Weights of a small GPT-style language model, trained from scratch on English Wikipedia: no biases in attention or MLP.
Each number is 128 + 24 x the weight over its row's rms, rounded and kept within 0 to 255. Layers, rows and columns count from 0. Numbers have three digits each. The size before them is the row's rms in percent of the matrix's.

# layer 10 attention query, 128x128, rms 0.118, rows 27-52, columns 0-127
107:139136157150119109099131129107143090154152114110092146135128170134162150145143119156082118146140142125131104122105161158085124150093147126103154133110163128139164114168103114120142110122176179123111119100130154142129116198099112100118101138173103108144142095090128092127173130133137140073142136144124099115132119096119083142168133108162131147096125114100098118119097111117099143158106
090:113142135124111111112125146115150117180144101101170142085137123134122138116160130178126119111128157125100095106065138142135121111101126177106145114128116168153122065163151074134150118142144162106100125128166147126079133154120083126131104138148101078119141147125139132132135109090129125122108130140170120110131106144076151161145166110177087105141128145128103101133106142150132123144111
097:194180130122128165125133134170166112139157127171120145162167117065145152108106094147120142119144179118129110143110136129130130149168148118152151124140115121134141130152175142142108098108120148142118145161149108117150115131127120141142144123154098151114166101196127091161155146113135107149117154107099159097122121121119119127085120140109087151079155147110099134144137096120161100121127
098:141128122167111116144105175135160154145137096158116077124100155115098114147148145147141111101135132116144103168115127152140145112119163117156087113099112129107159147144130100144099125105103161129147123095092136131142096128164107158136156144137107180106120161134107143176116146115168116118125168079124131150120146095143116082154152136074116132144134120114103117168081146099114084161114
110:144175168109102110127100160120083174158100109145101173139145149123157132127130149094090114121120136148129130123095120140184113091105117124158162138167151082139129162105157123121141172105126126140096115117140165138135149128106121137155144136137100119131119056135112078155137140132091128086092098150139120098137125107150113142085126119126144111121144108171147135130105127077097135135143
126:141165134134117125130114108112138130143145154129140140134146118118120142134117126118121097141097164196189086126133094098116125089146142119088094097081160122179116108150132123094133124129118144119131160112074098128177109139135125116172090154149121121155125138083160150171087113139164104095105085136132140101162114084123128106133105128143146125105092103133106124120157151163134120110132
104:167141094082119180145159154116128148123161149176136106128147117125121125147089102099140094113124132146113132141131108102100132095078134103085133117151149119114157128141109182083114088126143182095128130116119154128140103125122107111165059136124142173171102133122180096133119140142129146092140121087126139101122133104138144124133093123128094144136110078116163147118135126129151126124124
093:086164143149092081116062141105148078149132123081122121136127150167090152103134157131129127146130138147163130131136140154165138142159129156160114119088121135115123132137168056157142145141130100127121124153106105093138126109113116143135162146122127091117117124132105133136096128073149103156157098169144116149147095101115149124140169120112163132099146164133074120115130126108118116150109
092:101138148141091115102124150171093130122091152110075126118127133136129134103122170113117153152176111102112158094125165147185117175142125135120122138137102128081111136147148125164111139119164097110104094156167133142093133124105099112108123093136144131102142146157070128107156118125134133136175146157132124172098119142113150137111146126099130112129191174126106140091110129105134143159129
089:166132100138162102115150149110099127149098131172145110172094123140106133100117113131127142118149132125108136135130135112142131132157140127125125136158100123107110134113154132166121147106109082128121105119180153086082108172126114135112113089096138117108147159138116126110134117159101121168134183150148140170099182164143095129153123132118124107158158157117196152160104169155142126150084
114:122094085106175133139165145162128166138131161164172130128116082107140102155113069148147119127123110128103127126131147100123159120102121097124122160145139126146131139087111188109120112150122116160115098081143142152134161085130173092103097108109138161167114117101142134128123113155110133115116124110104139121105196109141113134133129123141110126161133105137183108125137165147138117105171
091:132119106139101122144113130129154108105156135131125173116157133124176160076113125088082117129084167182162096105132126146184106140083149134090136132108144116120131127133090156116135145154124140161124169144123122104142115121140122146168125149161125110122129099093194133141097124132144113075107091109171125114123118112142140162127146141098124125102107095163118111122151126162093113115158
108:164124122137158140095167116123083126114133119135165081153106101111131100179122144166143107082109081097115100156112131081103108132116115112118114152119109134136113156108100174081118095111126116126103101115163148112087132113134150096114102139111140139131150160093149162106141122179117159128129146118121137155127174131142091152156106151174128141152125152092160113133104143142168114133143
094:157157171102098146127131132154105164159120196136092184156146143107159149079101121073089128134140137120123146086124131122171092115119125144127149127139148100124089110116160154145159133117137136136112153145146109125105139149103133125145108116104111125168166100175108071112142122107145111132143142138115096122098115146120152181108111139107122116094153158142109158143151120119120151096142
101:141094137117106157134118156153148130170123136133112122138154166112126146149133160125125143131143104117134140151110116118170095137141086132139142098129133106117088130150108095132094148096101124122097119122119112154144180129137109156103161137106121111109139134154108119118185143107130089124080130133119134148120112135077155170094085166094154079122108068057091153145115115094138133114133
091:133102104117167142127127130164130124110129133127126106095106082117164088191158075163130132119099109125164109142108157148098127094144114103132139133126164126153109110131102105101142084117130150145110111087124159098178182119126118138125179176135104139133124133091125163153159091127165143082115111150140142113175152118119096144110124097134145168129111107111114111143141096124143119121141
100:161092153125125140105089117132116092101150175130163075109132133105078114100115124132134118107128133125107118109139131141094104103119142140128133167119107170136148111186152143107128085134132107123120137155160154119110134129113150091122134123135098130105160114109138146117098162108095153186131137088155129140159173156142170111124157158107108147147181158100101144133114158176142099115145
088:151141102085129133151104146150129144117099173142094114129097115139146146158131125137137132157125115141145127149148170096122147090135174115141098141148161123121112124186117161064080118099124150106143157078152148108150157150096121116125145137121159143102135101152109107137126137141178140129155071113158168152115159057117103166131100137154127153131099106118130135135119118147121143117122
092:133098128116109118142152091122138130159125138104135170094191155143104138100115100124103151176119147112140147113082089119160150105126142093136185167096116117084138146140135128152157141148091141113133136151106149180138118111147140145159161092123125101111121103156137131156132112138078117112066114146115114135133105155085141138120136176124128123172118112115106128148151146146115169098130
116:099148129119111098177086112147113112131094075142098160132146106122113140122097121131122149146135080108108114111129121186174154128103158174087148088160123142098129156117109120151126157120114077118108147148163181114095161155097140150111104109118128115102146101125118113149155107122078134131144172118145137142108122141136113130136145087128165113131175148160154142118125168134111119145133
103:153136137118138112154087129079135180138097100125095161148140153125158116127113130118104109129126128116165165122184136153128142085132087129145119119146178118088101107117169100127138130134140096100137141124132129127143120089124107133148142145151104122139150121114113135115146148090108145084104044160132102116112117097132152120061148130096178108119118119166118163126156129136111136102120
093:128118159135116171127135107140121134141176113168154139134103119107117160109109180114104155123129114130130120122148083125162153142131162119129127121134175119184149124140128116148140151157144167184152154127112117130123059141120125111126127116110136150106108088132167122132132118123131113059110132112083168095099141174136161111142132115091114132091133134104142160158116104154156146180124
070:182148106140192152138128062110113150110083158131139141121139118153151122127131101142159097091124138151169103110122132181119126060172151168104082145133094150116084091143133087132140096141140122118124149122134181113142110102122155144128118113146138137106181129143129152165142117134125170121122114118148131129139147154156109118118101137117144145122131143143171139117157143155130113119123
069:122138164102122175135154136090118172107101069168123126126142097101150127120135152160125139116140131168113142121141096166135123152155158138104128112105175112154133114131103150148104103122130120133183184127119123150086108160129112149131119115116103134124137169080149152138190142108134148098127121086129127137134136115130197152131102120135124104152120100133138174155134133116151130137074
089:129149133115108103152180135071136128115115081113144149124147090126154130144130126139093122142137104114099124110185162103116112166134094158094086157118112138140108129143124165159141133085130140125142132136129119121112121130105125147136108099146155156141163126145114198130081091096103156151122158140127111142170109109099097144132106137202162146125134129094088118125129123142108169121125
099:132150109156148102119119094105103112127107129132119030112070114134136093158128137180178151101133109148123151139163159111086132114172113133131087103150110143111118129131107108155098111095108131121125105112152140128118156115120119119092136140107119131112124156117113138095126118119109148160131180144144133165143180110163112118144092127117181135164131176115112109125116123153121150126110
# layer 10 attention key, 128x128, rms 0.117, rows 27-51, columns 0-127
108:133142095105116133122136131100124121086115133169155109076110102124155153113136109140142106163132168137134146085168109111085151111131086137035117152126138147114115124111142110129148130113141148174134146083108142123170193126130121075148112132117152139143093124123136166134128125111121134119150099096131119134131161142127149112122123087163118169151107137181138132097110142148147136131097
091:122124139082140127138146129169087126102136154171122134093130105100136163132135135152147118156108178118123106111132098101091145097165103095100106146087147095109084105099103130144142137146137123147172123087062095146132159130076125103117142136143165134157126142094149163141142162122165161103131102127107101111169154150132133100119144112128135144156103127148121115131137128079115108156135
098:125158117120150134158134119098116142114109096119146143162125113107105115086106119104147141152086099168085154122103131126153126130117117085113109101139141135139130142120117120136129117089111145089133094155139155097149044093117117171147143130116151146127139151114139136193148108135130098139110155073131109138133113113139172104141083140060110146113103079121152160146148117154139128118128
095:110146149174132148104098080090116127167106114134183136142121118095104141088145134134163134111108111123057151164098129087183118134132110169146113165125057149131115130092128093129142115116129112118110130154126135136107156155133130140170125114137112077130110088133115103154150137110143120125132137145124104148123123102106131158137144154127112082132118106086126113137126170123092140128169
111:143134110123112099126165114121124096100165104123102110108170114110111120123107124162136109093121095088084147096116145132084134166102101131079087129152092119132135065153111141120128084117144131145146082132169125104112110109128140108107109119106069122127095163113147108117115163115133110123148136139116133082163125116147129139177145114115118148098149087119109115099165119127177103133142
117:139092129108081130090166154136120145096172118132137112120159136126160129139119153106167172135115113108130131111137128095116101137135142112125098152135104145121115137108102115156109121131125135141160104089122111130150179108159131125139160131095190192134087107113150095124124108126091162126119133112087165114149164132138166116092122128112089151155118144097122101113147129191171124148162
070:108103121129114100151123124111161084125110109127142173151140152175153154098165157137087161123152125111085156142115186131157133111109134146155130141169101144083137147096114140121157158089105087131102112149192151123104118128154162166114124113156115112095145129184085099115140114139097132125142130139130107135115152148115148131138154127101114115082129129096122127154084148150143112125115
072:112145159112095151077141095110141169114155120131125128129140120101110094126117122112166134111081116141157120082130076113088142096111126134106144165094156163139141101132107107129114127119147141102148139132085142150131132120114127129164186136093150126164136141089129175114120094139103152102090116139129127166166072115145138122123085121155106142153093148085141100125157089151142126116123
105:117135164123170088154097104112159144133086126088139154142111160133106126129139119168083136150139115127138137142141119138106171124130125157161155105122123137106125117146146121113141156100121090110123166152144156126097103165130155180096140129127097078109184158136080127138156136135121105159125125147177091155113104157108115133153097139167160116104133113140148164165122110128109180107118
085:104151129138146130175114142120153121152101139113126169148123137139123088156147134140100140113190131107111157159133181132151149104151124155135128124158126125090126137151153111116124162143136080129101122165170155123112073129114127127084099097163079101122179152144087134138140142146153119154143116144158076112107141112096153114152112121142170101114177117129137152139126145120090159125108
093:136132114089117113136142126135127071137137140160107095157110135129095053115127100099118125152127134134125132120108137133188108122121159089142114120120130082146115132137128142150085107137093141107100121118095105095152112144140093095097064119143102145111130149110141100145162114183139073146102133116139139119121135102142120163128165132089111149153144114188121127137114141109109092167134
069:157081081135122165137132150103117127110131132108134112098123083122150141141090094107125100132049170104141106119137085129129109138127131119089139115127159111164155107108157173141151102112140132174129151096122127113143163112131138088151091114110165163150070162102140165124129134142122124125129171134136160158151135088170147119109126113133148125115130129137143101111115103106105099154151
100:195091112128099115153147139174133118113147143106143120128121123103119130151099134093134129127085110148133160155098098082102073153076141092117143090153122112176107117138099159121141114129094152134164150137138134092133126131150148137137132149151127150101097152151153086120107111083127073112126128133107152096161139144140107146117084148100119104089084122112142152126138128159142136124146
110:105131080103121137149135139112127085108103137126133136130122141125141107153115094144083146112153081116160127128149113144095162157138116110123113125146138113131127120165122108099134101091112111125080110159167152105121079164103126126110079129121089108099162172126130160138149138168100150163130144146142103127127107102127148102135089112194142151095163088144164152123127116114128136143069
123:080120139157122121126104130109125156114108079124173128165128111130164138116136137161102133059155127114117119170100125138109142142144124117164129097146124127133148134146146135095158109101113131116125117143178142134129127120136160176104138123142124111086166140136057103146165127149126098126139130147138138090089146178096124114118132160130179111079118113103127125142127138101094158097079
083:129124127105113127110136112118094151102161130196111102119168096114117185095116140090153116120082191157097113129112097122122116158142122117120134102122134124146165143107138160152105125095112180120124132124103087152126157105165148139142162143109141137134084130121130131144110129122137106118102111091092186116134148161155109123127146114092097122141079112101088088137136113130125097133109
115:164135095116150119140122091124181138116136146083172126106134143162108146165116136147181143186103093137142140131154136083098104144117151145140120152117137102122109106116096136125110116110124121125134166152081108147126079172119106171172167139124138131121149119142106151138151124110167105093139106106123139135206143126153127144087085132123120127136121112093119154167134127105153123128132
086:120122133106110163096121144096154137143150112108151145162177123096161133133086109128129101151068129125123105138118112096123088168122131127090147109126112106130152156108144134109124096099127128108111112123181139134158114101157112105162160157085169141134111121116066137170137150162104105141120141098117156130116135141146120111123092127121092117084094081122119069118117120133119082134112
148:061136096179169141153124137115109092149101113156125132137125141161126116116157141177095138090167133106138133163124158196116171134136124163179102125148137115118132128151128113075142136142158112124109105152148143114114118174128114155099122113157097125106156128156108123097125161156119159145120130138141098128089150152129123108120120147104164111108123130132111161155094124090119126087102
074:186117137150134133123123106102122122120138146136067144122122146114099142122165139129154147175180139115094129101174106128092134149155123133138128118136152128124089094189139128119112113137201119097122160127112107113104104108134138120112081102168085117145154188121132126121120141146112108148160114113198089158128123128118140108147116141143149111095151130124116151099120143114150119129160
104:105111095144079134121153156154130085114124151103113129172126143144126156120135091133085103071155152119105123126119152136144138144106121125094147166095104127128147110113128144099148111111183139121140130136119125142123161110154133093143141120177110122169146130101140146120117186153131114122116090122102150118156102138158142143143139119122086164099197109084112096111187137127131121152096
103:129135123130137131150130128107159138145104105123103204145115119150114089148122127153164135179099130148097156124161123135178114105106126155183149117192135136110129136118144124117111157167154101129143150138173164071148090165168170136107093120127128144124117131146137125112139100158114139132174095136149108113128097075140120141140143146108141095126109113124151166132126155128116164132125
172:136123108101119159089164125154110140104173139137140120114131113095114160171113108100149107112084165150140086116117116116104095127133131119102129146121152127156138131103113146136124081110121152109168126102120109123146105108163126116192142155116160166162120105103173138158094139135141140128101136068089171112169144105174130114120122130141099156132085111094129126114159101136150089122143
243:113116144161147120171113134098151120146088107135111160154098147156107125125143140149076169146200081096114147143161146147147142140141112147159148113137128111117129149143149117117116156148159090107093146140147139130115106137106137146103085085164090101106162129156106093111144147143103138155157129144157081137107093147113125135136127147142160114119166147159147146123100142106095157159101
142:142121113098105177083127151136103130146156156123141118115130102092139108145120125099130098104053138159180098100125109135121127133119123097125135146119168130176125133128116133130142088119113174090162111079081105141162160107140117114140136139121167163147107116125155134125105106126134118115107096082085155141132118134150152090135106108158076165140105137128119105101131111147167115111121